Weights of a small GPT-style language model, trained from scratch on English Wikipedia: 1.55M parameters, rotary positions.
Each number is 500 + 50 x the weight over its row's rms, rounded and kept within 0 to 999. Layers, rows and columns count from 0. Numbers have three digits each. The size before them is the row's rms in percent of the matrix's.

# layer 2 attention query, 64x64, rms 0.166, rows 47-63, columns 0-63
086:450528385451465523482480506456525596582611464430491485473469533518466502464509482531483495496574597568454534532501524481438525428461550509481412400540446490448543520485569508494475410591554551
096:499498512428574502514496534439466478512501452522479430403509548615518450530470459494537593464505461546499479482479542528445475584620555480529458591465495369459512466554603534455430517513468495
103:496521485551513474399525406540533467539534437453436470475544420445492546481523568459479427526539496437466506536666495486565499549506596493515546448567448518440484516467411549476544480572490554
087:488500511503469498554487544447485523528544505517461586445474519534642496498611433519516473447475521399475401393540526555425511454531447517499472435495435453514444541536557573537482453601480532
081:571617509455458541518480549552464458485542496561466457473552493541494526475484582475473457420550538453467546499533608504561481444517437439475516518608456464500462374501435497440458441506573576
096:397477506527564494520471605388451400541551450574429420490529515481489426560510487639487479520450576522538476496506578486513556490464488482492517486501521530537538509505551563457405523497474424
093:492575517526446548503463546455458465435593486508453538420480489517506400580505442520480577561459516600545429518500504483483556549494387405455457499470540614506482514541535481496537556420557527
093:570529423514531459453490431567628431425476518526499508538494491516506521456478497536491532573331521450546568540615514462538477470499500493468461433472478494476561490521547487466527407579554523
081:503479523437489593475474485495381498521502485442517457496450528470516421581460535476565515632452409438487416537422552467549564512452607519591454468471508475550526474536510483521519526556562531
080:536509500500473471542578467571552437513551610574541490451431486568488518492431597408438477552449535508423480460591429418526494472488481549436456443480475494448591514488508471542568547486454550
095:416471552478507507516573554496472557533545522452400524528569451428427396584509484480525561477513429502503493493473622453525423470517492567512459609530388498468564503534481459493531465508456450
082:484518530562476480465462495625513562458580484576452517325524553534565545519532526581500492534483416440479547480431473464547496519471462495475479478505485565483634461500476508529480415511543475
091:543467561474496546428500518463519459550483537514487402571587519498524564409578472562486533578514569380424510468458537541566523505455405547530422500463564457493477506452483523394554539487507482
087:501519516450462477502631515581433503550491477496522473423525548486484541543440374490556475416508516597470473468514402522575582509463441598518542491434456464538492490495504544565426525475565476
095:471480491521480469454552472487628483494571484535574494479527518514517492541452515387446422552518543642585432512522487536553537521554514508457464492523466511507483478409432465474524368546431545
087:520405535368505589507495427557520425531529442473476442557514567564546396422523416555452487486530500531492539483535435515508529443567527480500547476439491606461523508561532487582553470516499484
087:446410514509524524555562623495543610436504466457462495477441549444451425505476507497489513431538606501542489506487512598447495500447459445475424533475468526437487440538572492497489619511571466
# layer 2 attention key, 64x64, rms 0.177, rows 47-63, columns 0-63
081:441568536475479367534452467515477450448433511571465472529482486543529431514533521509467516496435457526611473457536498470571457496480508399515579563534543574500480534486548615516463507587410448
086:493519505438500513497489414472446611459480427452493445592439586532496478492494520581535531551466579504538505549487471641524479549436459495566519504438535519392428492467527508512534505411545434
094:475534586418509504596473489522477454610533581564503594498529474500562475542520504572471531459522499530445472415384501553472510425361469432503553470456504478487568421481495475518534512500526521
080:514508521520523498473520455522450525502434498466547505432464429536393471509527485379464502438514518561452560659496436465596415523618501499484572439544502541515496542478510495573514515543452467
074:503543550408564523554519503425494506486543465503522559481501490520583417504514502440455480387465486542511459449504503526555452606396529562513530449499513531455534579566585540394423508472555435
085:478519492542416472416442577471480591513471522527526522591554533519544442520563548408504483490502484481479547496499389485511444476541470448559529554482521544435513598499451372505504597496410533
081:525469425518646436467467572438446473588444510482521552585498428469513559494492580570504499552521477459432473496495451525469464540537544456555552450570556428545426530452546439426479515545497483
099:423461626438528525509510538544480436576503412567579556497573504481462566509441547528469536513510461498535501485437543542504574399474567506555565522479492424396460510519468470536457498404550506
085:557591458593538395483512592541587469497533508509409533502431446605468512412427525481471475470509573526518543485437466462499439569491458563458494563517479430524486490470523473540474484425529583
082:483527578383482552548505501567442425553418510491513553556546423480534512522449501522523524482517491389506568527410548589406479400481475542544471552519559471566513512463507541533424428485534497
096:561529504530514466398526447498601419551511493481435403488419533597524457541530416460574470480549464577408434491505429529547475517529443453560461511561517477532520617507457475473527500486489524
078:531453494526552537507486587516573507570342491514447551511528502544506533507430448513506413417486489539511458575433532563449529612480453530553533517493515453407550540452427556538506484515428469
082:454524559531445430564469554558496558471499484532411546351556498494526556562529494468474477558515515584503499517462424602400449485448458593455513485492436587505487540484536522434480564487506515
078:450500424577515545518446447517492592466588553424420463553475575518519513447470444460520587480531442432520579601441578468406472530517485477467547478522544421522454517514582538487498476564490492
095:437492539438554544520407517497549498513464477457497541548476442450502489500510555612599503482504443479482591432476478534436614453366524512525525491510567604452473466557482435503572467513502464
082:592582525491409519432490530476471449410489542494493443444549554598407452421486551581506572539404435513543440538489478511466538470519454545486521494528575417534537494564479511530533591477486512
084:554521414544548524426628494509514478528411474451457479494501560468501479445675522440508513512483511529640541480505458415479455523574509493459508425512501491515475503437510500477428496526434477
# layer 2 attention value, 64x64, rms 0.159, rows 32-63, columns 0-63
095:605605501506515585556514549512515482461447436544444546485542607543532514558490422463463558456467470553497522452485472453440470481433526490538447625447407482532537492588519440454456509469458481
090:491560514461537469461447512515575582466479556606428477468493526436501508473469505550566557441538602476607458491449523512473500515459496544475462459413501503410592497496465637449553528484454454
105:580528437495518526481468500546493524480507518503534507465537464518412437478585528526493565516513513495568461490491540518430451517513501546413525554437371350601476485509517595515407425527557499
093:512559521486563463494478497515484466573549442479521504490442524507478571479463507447468683529514589469504450462531480453473523451600517579479551542470548534534501415441503395542394475489449460
092:514524456553530546475485505550428573482535592483461565485540459532471415502493633492521516419539554537462533503537455504468542586508489431474426486345507535488536517483509429410599520492494500
097:532485519556510492465481567613486518482551437406505481454492507518500581518607458536565528436511481435537485534595525504544424515488540450452543507522594455476458471403506473473428504524384592
097:556467528544500544541479413488452454524541587566508421511463446514487602405528551487481464556420579546537455487479478555453538434493456404525455515489560510458560491428528623507439491528545450
083:409521396532439507520497610455458476463458628438455482489487460503602499593448549519481513511492582440528549527464506548597465528520465592471389507526464511471493505532499506562455465456483503
102:547424480489438464490478567354522545495519563488535446521541486468603505521407489524503487454484479571423457463560503515479427531617509499477564541448512456453529453575546527514550590450431528
094:407596564480490448443540542541426529384469513560491591514515463555550576435493477480560425524476518499558546533573499496417418407490536495462515439518457522514505443555535512464472540591542506
099:453491604499428495482548472494436523461511465507484425594531533492560555413516512486467516459476561517475503520437547521598542517519528458567522558486453456476461551588448491378482575382483420
099:514561590451518524520583543602452499484517475520471526412529460535462511397499417513444522556511512474436482508489469449534491466515450585491675554405453502547466524470518512492561469563465474
090:475520541502466548621485516510516549468521444432481523533467542521444457480584515449504434534586550452481558454465466499436446339509507477531529464509580502531606494582461567468468475494441576
093:414527454571416434526473469530468539557487509457471475432557566453533537542489492534551522636494452350516509534509511543515487580418471469473475508506479437501571573554495536441508442567527447
096:484521503511511506529546520376467549506538572554434486558463510510574447497520534461497573427548438475434503492504500438467565556517478523522627534494541479555386522461439460541380540581445523
101:575467518537449542537637515570500451516466531432523514514540563395444524491504513455583444436451470538420498488424499503515447536500533552498561556398469516598462520455457448509463580501443452
104:559478494470626609488519441569478463500491488453470500481419521427516466435521504477475436523515448550497601511539535530569510570473588542470499533446492416494555463437389433522534472538546580
095:595478510524447482511432480515538510495577493542491488444477432552468504490469410482565546396435515475490559470687544521484464494587526477474447548548499529527594524482427515539423480469531471
094:441515466469479543447549493557555532412451373436546547475469561477383510535548479541529465478551528524501491522403437514491431536560516457432460502492517528410544473531457576616527492566539497
088:409516552459518467435450483578451538520496552420533515504445478564518505584506519458429465552546480616426475537502572376473475468483619541519500475556559504572479497477454439533488542497480421
091:523444509479434474496383463435472454494539518537613473451481522425434478578474507500534502523561524475530583607490491495550472504381479449528475453452510533495488623535500489511446628471516515
108:497536518506557537490470447449484393468563552468464427516511603515481498546459502522521475483483552508479430491493576588499521474542576478537570367484421469558458566470463555562532462462541372
111:514445482538451469501487424474534459450459570507486521470464539446554514564562533450597481508534590564529516426512499534479605527496517413461461482506447533432482605604447410429552574532480487
100:542519514551425578541494542552557415539452491492488514540532464558468487521497489502548520489528552454504493377488530606461381475547520500496570529473433474488538514408432398399541581541537497
105:544481419458468600500483587524529466564542554521448573499448562530521561419428526527497412535598519553422598491490546401510467576457470444480533468511498471498549536447437460493508481509421464
093:429526546536498498518479507489492466436489490380453565509523517491432644501591449456497540492493619572539534471446563489452387519553579534554475439501487445487473521495559449541548499458446482
103:498507463542403518564447495479498546545415521430563562455493548543567540431448538428536557419522542521431418559616466517546461514460516489452494449470568501520435574504508459493595483482538574
100:405589497442440536572518537497479441522510559472586557479455609490436470435375536416413485433545506497535513527531522466556512552524502480560542508533494479443531479519583541474385500510493501
100:566529504505585444590559428537518526470575443532548492430568437521455385462485457476597444532482615506523462479421523447523489499443520480394539438480537513556506498527507529498453500487446420
101:551589533430482461499539461617506431470503589493519532528527469578479474559467470499458506455445477475561541580497530421538487447577526351439539485442566464478564490480462553512548449535447540
101:521450569390484423522449523474460480540549585503499528470610603540532562519453511556532488463576552451450452449550495470505435509482451605462481473443497495576464461517458526406450576536534472
098:451517497510444473468541433504526401539479465571560463415509558451572513508437562482482506471465568440468485413508532531553508403477461499591601467474424602572514482520458445558536544496422501
# layer 2 attention output (transposed), 64x64, rms 0.141, rows 32-63, columns 0-63
091:521463396466534531463546499403523520451474519547384488533495497492479444525529446460560626487435501572505423462457539417428478556528499526513464588474439502548519520586589544517489563491556461
088:456611427465472478443568481491522538584511556549549517516533516440448518517454485607507511518477578415499439524559509495459422580458624415438534492498463538488469435512423501475514564509468438
100:540436455541504521511424508511462443350477602517424539538543554466489491463484485533500525554544550477485542537461580421526507609480463551516527462484462428529560418394494565500517503496576446
099:495553473570463472548540625464468570522519560468469491534448627439561588496451568502555516455521532535374483392462468465479460485491430481479573514522459540492493463485518433522460534495416527
105:487536550486530464483506420556474541479485489442501540522500468493492543473490548516463573435443437475486557575494563486471461591539616432498393551468563368457496459465554417504521525506616529
096:444486489554611551546540480592434479394430534466573432458501589449516523595519447526448538538509453550507528487480537454447521484479578449505496521581543529505508494565455422402461488435465483
103:478511563455362475574403435473491516511556555615561477483440571510464577436475543550543569484486532437497491435579519524498454478492513491483454510492491480476494471412493564533426531460594561
088:439553399558508532524510495507496557510489536446434509540518468462415522581453514444502463524583457451579508515511395574536520513491437567424527482467569570472443528482500433604455471519582417
113:503498462542409487508488603456529560474487585535549517435500420519466540595401469399505451518501532580474440581529459542429516557499511524496474421459582433453502502545433488511546531525445574
098:387479522517494467451430514512444556484560461486393529472457505475520439548523565566477468486442468538618535493566545451471450475605541475399507447548551562601526530590489497496496478454487475
101:482475441525436386433492508547503540503458517583510422504448497604530565443554473499478575503509523488470411439499472605510488542486504502457526505497514420532425627616496488432536548511520466
097:437480568529558507510424523580439467433523469450402517574542621461439468475501497597551504434459541598393450534475556484493474468499459511496525494475566515498456581453547455455576490530507503
090:464413519489493509505506489517531458469571501548547532508462495552359510397538476471542481597497571482441516506528545410415450506572520535542508473556499522574510488527580440439398547564448441
093:421510512499504461420497483549491410502528424435507501454568522519515412551582524556522455563535540431488513416560500534569499574371450542431459496433530560489564532511440528512456511550587494
097:558505559520467557517467583412559585404372439449494539538529513552562467455482514452521585475592491470425526473449498500486526473500454540491536525513569388493494556525482417438527567471488481
092:517543502564499516520435577544530490454467413467487476478471526468473454529434471415525569503458584616545514475457409547527463545493575457552513615425453401513551579474511427470527481491548490
111:630503485442528583445535461475484457494511440452431495533499668530428427506504534548454460588404510541465544489429478520479541510531533488452449544521518486485526489494563479454573437447544551
096:475403524561475527591588459467495514433437620507434553504488542388526461450428469472374538509489511549482520518510512532478507566461447431500478531575551581468535527508497543501452575440501507
096:524508390537450487458563439539478463471509441476541520442517508503428446523506534566540483556485528552604492538519558402542464451508594460479466460529495561608431500408459554460563471581500430
089:523553480368493477487444568496449493582501516533487544445473548568543510482498533372465456478632531538441593553466576440561427461464484492500530563529511521522460499534514466504518422520435434
083:548469448519418516476491449456556400589455482414545525416561524517558506492457424456537458360528454478505483500540476572578618518538582487494515501499450480564518505513523445494450530543554542
113:472498488508572473549502521397539470526479566437470499507395485539494464480458587474495511459549614512525508455521584625544520576468521392518541441465445420465414564503496558519475458543476471
110:550421511484440440419530535481517515604483488474526616440468480471531517505518452468543578582491504445592471439545531487480568533525580441440392538440452435471466543551540483431506469526529567
101:482497535556541490590558503506426497479435407557498532508397490510446509569529328512464461541549543586563473462444536541452462552579497419473482517472528437492566585486508462512493490525481485
109:533551483506573592471523447443383471514424414531540581486522568637517485509407491515438500538469468524480494496502438494499453454512483454498442470434546478513522589590502527408524543559548496
091:458611470557538427517474470437380484529556608517478536456479484454507526487525518419521454594500552550560467462452491437497531483543569532550498418572425487515461566559493467496512442558476412
113:515448486522551518523539492546441404511431519453608545569557487429512508564551574421405472448512489539507495495506495526509434459578465538492434528457491460393453552568476402488547539481558577
104:452450419512539495523580507484466530534520430529555450527528520532482406455371640535495443516524489532505414543434517507591456476592459482521517529490492506480524497595531428460459472481601480
104:512511577513518461542395487615472423414546558459548560536539550514529488485489501457512519489438523432503412462499528443562518541502539390461505498482543585589505504415570495456492564438438445
106:429491545418503363439550519505541402456410520623505502581573600487506458510439548500433500515457496533548494546552558450540489471465483443539531490494601497512494526455555513428485492470499523
108:479490438536487434541438576499558528555470581418512568476532530557468495601454507495554468421554529512482556472483412472496405580496460387491447485486526458523620526574451435499501501542477497
107:446529510545534507527549599521585507553526449476432509456443570493569475467509453429451580408551525503558471471533449614452454518512470483504539451446432544485431489500492461478483542540400618
# layer 2 MLP up, 192x64, rms 0.182, rows 0-57, columns 0-63
045:550495528578453537531558565472512515496504503568540559428500476430378528548468509394531479362523473511540542428469497495516501519438453473571437473513522496544547452411484467561447484572442580
081:517485492491440488609547568439445536480505501444547499425469436563440553511470559463580535457459519618483448484440526525517543563464551467467505380510503641462452460538578490471528480501517522
143:480449499506493524415502429562522444471551542579475472553496478457516517407504413564516514600417501466518539460516468592499552512391458387473523520500465519469619458511534606455501523498510535
081:457471508473588469483423518546450503522525490461544475475457518464527476572547555590394494544531456537472490602441495545544476521473535545494454392505525484539482415378440408494477573584546479
067:534490516510418620557460533466563529530561498504452457391582492519494527452465557615471504429437519474491443533447482556441483516464489474473433523548507474503434412508551462592445602525485463
115:459495507553458440461450435523516489542527450466509498531538415490499513454554551541539440531427474458664473607596486521519512508557493406385396488489550438471559509531466498536504484505515538
111:504553458546495469454518552479442458480420450529535459483472449489604510539552425518474546400528419444478557467560461466471576523429586579599470523538455432483507474561461576527576479517536441
104:510531511454551450477401489527606487490453541573475464474497359492470535505496541542499491518550510553500496525480460542516596444498485507582418426508506474357546571549565493497547466406520458
097:560478451557456516558576515498494551515547525459485433472503380514455523499358599459417499391517457553542434445458544531491490503562558572517487462474528479577506513571484481536537537419482515
106:530467536496551575563488502488498458544490442562451485560499364448472494498488534490344535480495507501517525505487552532542469501533604476541399487548521505470554522464492583506444606495380470
046:431471457526499519522482534494539547498547538417477585481570420366460535568514593515473509487523575428485542561493540442449350562533569447511498453460531460482498449554437480519481464529472478
109:559548478530542543512445577550560415523494437423526442553527389549516493546492464469437481517558456459541559531454589482456478384492561591527421485503538473507502455505447561501551438535416525
123:495539483461582438484425495516516450464528503420592527504540474475509436416491460545522368495614497523492528486448536458557669517489502518538535515499549542510455450400550509519432476492478526
113:501424584479491542518561495578445499491493461488449437471521489553394396430584546493566509522444540535462572521460525555458542485490565425549553534424496411445558524412469495519445549568497487
086:414512416499534485481490501489551493525480572544538455510538428482495591432565525520436488516571517471449514641483559429516509522458496490561451495555475488437453446644488449543493453416479432
093:477515519499479536569569468422487481524429628630501484533562525435471493373565498478451518495497513527497469522534496462449505474512585628462460444414557445470547499551518533469462442497459499
109:538491530486370528590534403545511444431494571488503569511522542497480440572570459526517496445470593537451529449489432545418528535482507366477486498402494491485555566476551559487459533515516498
099:441413523484430416441486569518558511566540525509478554529499491453490545631442519532498389408430494506457408475516439544548488432508527457489484521486524462489510553516565483586573501546410521
085:513489500439529432451488556483429456427493431498513506516463416493522575550516570553470535492489603455487467507523560435498540603541538534507569479545408537552593471434422429594463453517474549
097:534512482483541578385479443582488462466561458399480546472549469505454524437515459547474442494449507461516463518586564567500535446504444490501513455555484527421534496604443486460593605577517544
120:450541401627431500499543524426503481416543539459513589499523498423534502516526476566468472443463547530506465444586462515543543513427487474549520533529422599504446406468563498461441472578525515
103:392526420486453459583571467422576520528477573548458480508546530509428446568578509572527567530507524388486417512464526603541477427505472500513494509496486462414478519547490428488460565534481469
102:466585480499555455473547522494472441570563462526395592562527555499549522609493564475501525528470441417469591506443469503457452418453503468528559506458538493540486564443474513454441392557468462
112:533514437469531529471491526484514565530437631531546559442491552412486510439557488472503488473585513497539535496462449428489492523498504476562557439435554483548400385520360503561551516447517512
039:521509509415517533566480569431517475583543533527519581525519507459531535472490644551522524476556583397490507511465512475420527395471561510561510544426466445456415422537507505571455487464505468
078:436476493579563505539503513494467533561511533410336558422536510450539531560561485610481469459519534474532432493455498548453466613450518413475448459479511511528528561518472522501505534488572428
086:486409513519612548456489509474560446452438562530505476504508532481460497476474524475476474515453505578483394453372543482583581582599552520501499449397536487464510459500471532574559534500570508
084:512495508591580594543509519550610507468416532457479440510534448472531513497526368464545454413491437465487468499481516525539478475401422538555469475553529446512493432575484505472546527424500593
092:523497477495473446503482546527485515441502584434549625458543399507525429627423549510442521506564537516525552412469519494494489465452513461530450423529511523553599495419475446474516468599509456
102:451420399426539478515576530510487506434478563606517503457457576518547506584531534558462552544471440479545453504490572448525481464440529455510469508537446529443592507440391461532444586503488450
086:439486551490523410550571542467498567581543473466515487444546558488507446465568488516491580454523435416572498457555582467468542536446522473520483598455550555492475421467470559532406380507492500
109:497512506517556561497521426503457504488406490472516553530483591517447495455639445517498550422522449404518510464531512480416570524492533493527621442488573500555473436461462549475490563543401446
101:536550425496475552546484496534488599464538474513491501454602491566522467462456430542510522479425465625533523488429554567479493482424498522493456440491559558431461568529421469463515502404610550
098:448525558512463549476513488532547596429546460481575543561483531505516437417413399601480499474447498573527497503477478566517526453519575443513427416527506464475485459473527581418579475588473485
134:489529487460569508505558512496448528608437474444501583436534514485500404466495467504496435469531519449465407488592409482505544492575525474438498464459543588559611440542561454479447488552558442
128:428551490513507568518549512479527631538470507466397594498505494499418487444406554522443455528410527518527444386529440527549533530536494530383483449513525543536546505569504498483427514536466462
118:475524420445405523538492471420581539537467512620571503405532462504538604578494538472569474488449548464458522537550540508558553515587491519505471455483517448464445461461440533443495562427437493
100:510515514520514570462483540479564580473480517492575441548463338519499509436431466524496553544529451466563423525541525475483578532494531542478488435564593496458551490549435543460486493349505504
078:539402412483538570565532437467460509450525566510414506460534560448559489520527591479451493516649441489495544606485519443493480489502502479511445482518508600395468498492459484553523426499520456
068:498470594519517548551471592507533462459515479391501527406553435528456528427443551525557532481440479641494452432485471586466464561477458527492445491450575527498517491411512483558551509564503449
105:449485570462531448544589478464464517457479409415455571526503509496431476554539482521534438551496561546514419404481457481495486506467602528471559572531566557490499474475604413513490433553517414
032:477458527459430534492552614504466529616444529451590604500502362479474526539557569489474530523396569496472453554518524481414525525478538525464499470493553537451450469433476518521455447505447518
114:535477505467460495524465532449461452536438527584592403481542475542536493445496406517529532398451473467553426506523516502522531512494567580486531531599465462463520447573526530516522617392512419
099:540534481555505424594505569433451524524518583650521507473419532495513505466429527463502527450507418505430541464475528486520546528488469509501588521442503382522485498546482501516424526361516494
136:543474551544433567625508484528494490456523474565631553452466606513470547492479486484486484372539511492504464491489424468518504494467384470507492446527491523484498459439519507529461575430555608
089:485415421504502559578496527465539522517511540563514485477517477522410538476524430531516538484557474466441495596382519504539475547406497590519505520439459559479481457546422438445608535427532424
075:497463439507556558474486477523437583496577434504510551477479561474459493490644561534480424439535537551449533552571520454498505484444460462553431389534544576444574484542446432471514496468433527
115:541441433465609493518476564427524540445475432522540459354579433523407449460489517482439573507496498465527521501543504519535608496574457543525508520525487502442490407520547447568495544478558466
124:448376533416480430518530517501464504533476590475477541615545489487446499511472523582550450573458454555455500468470524426484537501463542500546533526578499506459497509520618563507483366521444448
108:607432494481500554541477531480563461436480379506504466469416436529595520465512477473489524462535475482481358469447543482427554502564506535537531512519434598453499509580482556542517573441532525
118:535495406467485610466522546452506492475491552599408515426463475481533513608497555419451528553542490583518522559381497564478516483483497523514464487461478479479465463541375519528528451436480574
088:629424615504508506495376557511512449517514518475431481554591459478476520508501607465609516447505447407490474508413481518534419494510471435512500526450535479484529589550476515535501484520533511
116:513529478458540570571446555496502471529500498434545453474406366545528506522486487468565575441551517539511481525533510480457528516572538457445443450569605641484553501467445447501413499514450479
121:448547385578440497564471504454521502461445473637530527479457514454511610393509488533470532496519535576472531539504490457514490464513508457519464572432469466506513445556416474526492584444609473
087:423517446557498395512464438473525512556582465440478431525619484418547499540480515545465477476468590556473466382470502599488480503503504517514500545448516501451558605469503456543524441561552454
081:522440433505458573535611514493434449473501564537514457515505523425463562493442460528498500483515465477524434610507616444378523473554583470527532453526493472592447416482521540491437568492483489
126:514484470508466639538536608529487524472476506543448559532506586414499561490575481528434557469459570579469567455476470434421442438487451466455529482454537557554481442467457476470401545460493483
103:479553478469486592449546520520535478636406465394620566439462448522456436469563413476510492468436481523447496471530560557518476470503429516464488444509451557500578508570511514509542567498502524
# layer 2 MLP down (transposed), 192x64, rms 0.0573, rows 0-57, columns 0-63
047:445487487452466431479402495485477476505479570409414457550497455542610442562544461600459499623439546508449483547501536497488509503578501549460584501506478497480429544540483591480555487469539433
094:571535481511459381454470539488489497534467531504458524482429435515437463499517575528538465528427468606521450461476490521493520590477483445518496409525487528458455507448622601571620497488539560
138:559531491522451466571497552449490487543456478422496563486510520538475477534491623445474447400604480542494472551497532426598456449551521558503485495493492460514425605522486375536516456522545424
077:502521487490413496476562502479538520490465446583482541579576485521490514439462472453558445447480547431521495417549492469447446515497452455481559574513522522460522638602610572512496405439469505
086:547502567541469638530501490517548503519502513481447476380505560469510517464505558602506468460443568503526489530402458521416449531438447500502424538532526459486462386478576479588529571523505458
104:474543464492542603534550553563427471435449578477457478456505551502478499522460490467492468455550531522375560369425543523552511521481511565591601448455455530489474499493449488467523544582480444
106:601489457540467538526498470550505596474533529496377485519453533562482434438579468507460459476473441551487583548430463521527399520580456491504513487515410556538497501552513492414524494606428455
125:541563482537531557536418492460589434498411491434504535440529454458449526535554444454532438482532603486476445486553415471509561503611442491500497391597558487503532450481563515526536543451511537
095:529512437551442490466579495493479577530552522567444534459507497578466471404534536554434356511401451620500484482493545414536439527515540446502503456528515548503504468541529471409517569485542520
112:542509496492508580482542559570454485509427506522439508540532461494487407563531409481376523424581464542457483509562520523565435503504554478473523451561526444508487530483508493542438550563335514
061:452491502561544516501458477445535559565523487458469604521536385366448543613514560512516534540461534487532592486504489545474452499500560406474493469448488454528508411596411499504482508461523470
113:585498445588442548451438585534478517396453397505523433553555453619560451465552448475459473433541484548476550547553533462572532484561512505519561493530460494501456482524479498435495516528404488
113:503469502535466617552521501503465546521498409557402468539457559581502509555522530432472581481391479511508537498527501557475318493490493465474468470509440467551531554553434521453520523560468536
111:468555389532452451454441504434536472495505505502563610536478474510567580580426480520418530507532534458522407502491501395558397505535424539469489493570504560595476495512566488493536454498544486
098:491605484568515417496439515456584504532455480504517467454528536476405576539566510441439505493536610438475511622449457478568488512536496503519436411569474531507466427547541497491558415518457491
098:519518412507487529471561472407477591478517506486497465465468534484476474588532573590406550504593416470604555508481478496519416520497486548505494540539418572505387537501443493503505452437564455
105:469522463474590448411433602480439573568497410500467455521496549530539536453454492502466486571519402444508496515526528480548471481476449661535550520606503519547459418497510473467508493472476550
092:541491527537471552541412497534480511405521560572491422583395539568598489465536503515454547613450473524567550416467485493493527483464427484473555529467477447444500484478521593506433486518515404
083:506481457527391521523510452529513534527584518540484479496534540558437418459483497429514426529502424582457515510451459482557404525551456464489450562504543450484429609500622572482531514424528569
097:441456534497617504521495517479482482563453537529398450464506528494538366561481460569556551516511498565596470452432495476527458599525537496466441512492480434589458520411563462537474442465551499
112:559460553371569496489475414594447518592506429550534434510494469572467496462528510462501521566553470467525504560433523470447439438503523489404501484457537420527548583524476568512578485436533469
101:627510530551507498530506526535439485459390446444524476493550517539493481439532519410494404451587431564496554556512515421483391552551456524512516509556523524551451481427568526481531436465456569
095:522386540457406522543472448522545529466457555546604447421480469518495449468484459500483415450532578583487415500553530464538545576530461496526458485560446569443585438545556501532545517440521531
100:504513494541469519511503474463449404388559410535481461548487497587567491529485522476464533498458560515397494529560570498584540448534477514451449507547435465504555580499590466374433473570517496
076:506471532424542522537511543465503439599560505471512605507527479404497560480477577574543537477484559413509490490469515535423593410434610467514513473461488473502457398550439479578461491470490467
083:433453482493475439570492473532454498479516494536497483533548514515502555541591474417514415486469509514539533585505499577449378468563430434485435510510504504463494569543533503534523536533651373
085:523569534472510472596502489553505545465514379470456534526560467522536496476525465469514476491521522470492577518579484387464446409516346552507540570578554469530585510523503512447460438434487464
083:432523511512382416452489452412487478449581453496514556510498558462485428494477540521519502468519570493503507532542442416510578566659570560480518490480468524513457575475580508492445519536517424
091:526499542458414487500443469522440636504431582518467445483453452498530471500522506543475402478493533579458517515425502461537488537576438577521539488629525466493534518503544565475536560446431404
106:537615622539482499490451458485469465551544425467494489504489404459488508425471425367560483468543582495489543470592453508487538538502435553478552517478544452537473450561575539456541451476521540
119:495505502561536334486523513389539520554541487388550465428542535508484469576481531452467602421588490501549472454503490574443579501473529462542480513470559528493523510465510500526464457491435574
104:525507468550478470491493566488481519482594530540519451440531417462584515535422559489476405534483531587517479598527421490581489474495428480426417540539464498440481539545514436554494432468530624
112:404522433516510432434502510465581513544586529497403524560517594537538404458524435494458488538519568524549485530486573472544410471510541509523526460551512453532409548408521528401469501559457499
105:603450389519476472530587512534471393583496549487486437474530484566471519542574523402520488462557543472431489501541528458486451540498489552523477563465440413514484542487538419526406523505482604
128:439524540554449480546460526555487447417579462479507526487466597508458525513474589478472550491499448547478479515403572519521417578450448484559545544419457386449456505461493531484579559478588547
112:624400507489464504516418477530482397464491508531526456522499470490545481546595457458501581423577400476487479567561583504509515525485466420591531548501437458499454519433565497477524483502521578
110:511549549533543492457530513561514507443559475397390550552493540574459371449506496463449528475565464483576558488434498417496397476472539503533481541487470512485554545512556420502499438591574495
120:558517491561508502468424560471495598482506537501565462503396337510516475416487484524511515493499449466456490503561487448505593579493557453513527491569561537419540523566416537442501497418551504
080:431561560539470446498413555533539542442432520510619492500492444562467483534450450496540547412393549472419501472477431580567518506456476510497578573448521442491506513485565440467465569528544541
070:473528523555458478462531534518445561464472532469531500437486451526487536495510537416564497539439523618576506508521435547473495597481484497441389490493469517492441435418558434499514648590517447
094:562441515494431490607453469505492604504444565501445521513567550441569453514515550469442459524526485481489596552505512527457461487509427456572460411470497447518457604510399553493488585443490562
045:470487536498504513522488574530416475616447532465582594526491370456477588568536561548542536544403511500506423498533503530411601495466515482508515483471534479452478448415447528539469476454456505
103:490450494457515605550496578575506495469513420497490547460563475572524508396473518426497516465499492506560535503499441413609469583534414549472582502519419473489473526474448444423540533597463494
097:479493473462455620458508461547581428494463480435446513481611440461488507526548490568447448521524571563621482533486457480461467464481536484518390513523492640475493504484513514486551451573433486
134:450554419497579459397507532453487509530479519495390457519510400474555456518518506540514557634427498500538532536543616529505512505478581502497508506465500473507497503558464531486501416573453377
090:438545469492490502498425540477532579480507445458538541489550535547429445495433433543478411500483545489567540595504446502572436447477474553523451500411568493528433483497562512426573484621593481
081:497547577531502424550520530451561447515429553406502469561527441483548508500391439444527544525491557486529469490450452518496511512530587521441576579455456436542391540441549493564453478541583455
115:461500483551492517587508533453506521395417530477521454539442536571511524549471591495486542551541523585480467452532438448595391465512398479448556476542396467525527488466477501514497602443551528
134:515441560466510483570499571495505464483467593468535505573445539437438538468490479522544451455539476497496460438554569488494393459586463463599548403486450496498531570596588454548473490523411485
118:602416505498389478434470502582548524476463432511480490489539478595506531517536481541449401471476514510365447485538496465481426543498420554562529530577500511475545612553480514499502567479529466
101:493556507520529536515435525498517535559487476475505462451621548538486343431411456562466507424477482526418498482496469426480529494492540609518565490487523538616488468485547420434547490555502520
093:471562468510528460562570434505414496468522447501530531452510441458479497519495475404488506566493647445514475476467502565574508493480395490478549433514496581406516498474522587469581417556525562
155:515584415433463469478490500475454488534566432519450455531392365518510466523541554483519557454514512526499421513623508465559483565524546441450445489551532619490551507497509522540427529533443510
120:585472523406553576470537450562447458505520504399574550509522494493483400615465518513487497494545449453581470463491508528479541551450480462473472507531509571511495508466532570447466405552393591
086:479543511495465480458525568496460507414425563628444527513518560559534417519448474518468526538452417497483480550607495428576505557456519430489492479518509447556538420502612533402486474529457495
086:461451538505503530488572510509446446528516486462538578497488540411499544508450489566501515491499504398475469547513542502342598484519661493526533413527541519510477394496494488486422553450509515
122:509507455576513435489477455534454514525461508409548471478493549484455432471438524479476536508510484481542429502513545578663534605482581505571473488457443375482539567494457524408541543496508539
113:470421510455435510512442552495380418520463587608418416529483526545584528513488505571507479496501454484581481489490435542598513564518564481535515590520513433520441525436543457460487478556494499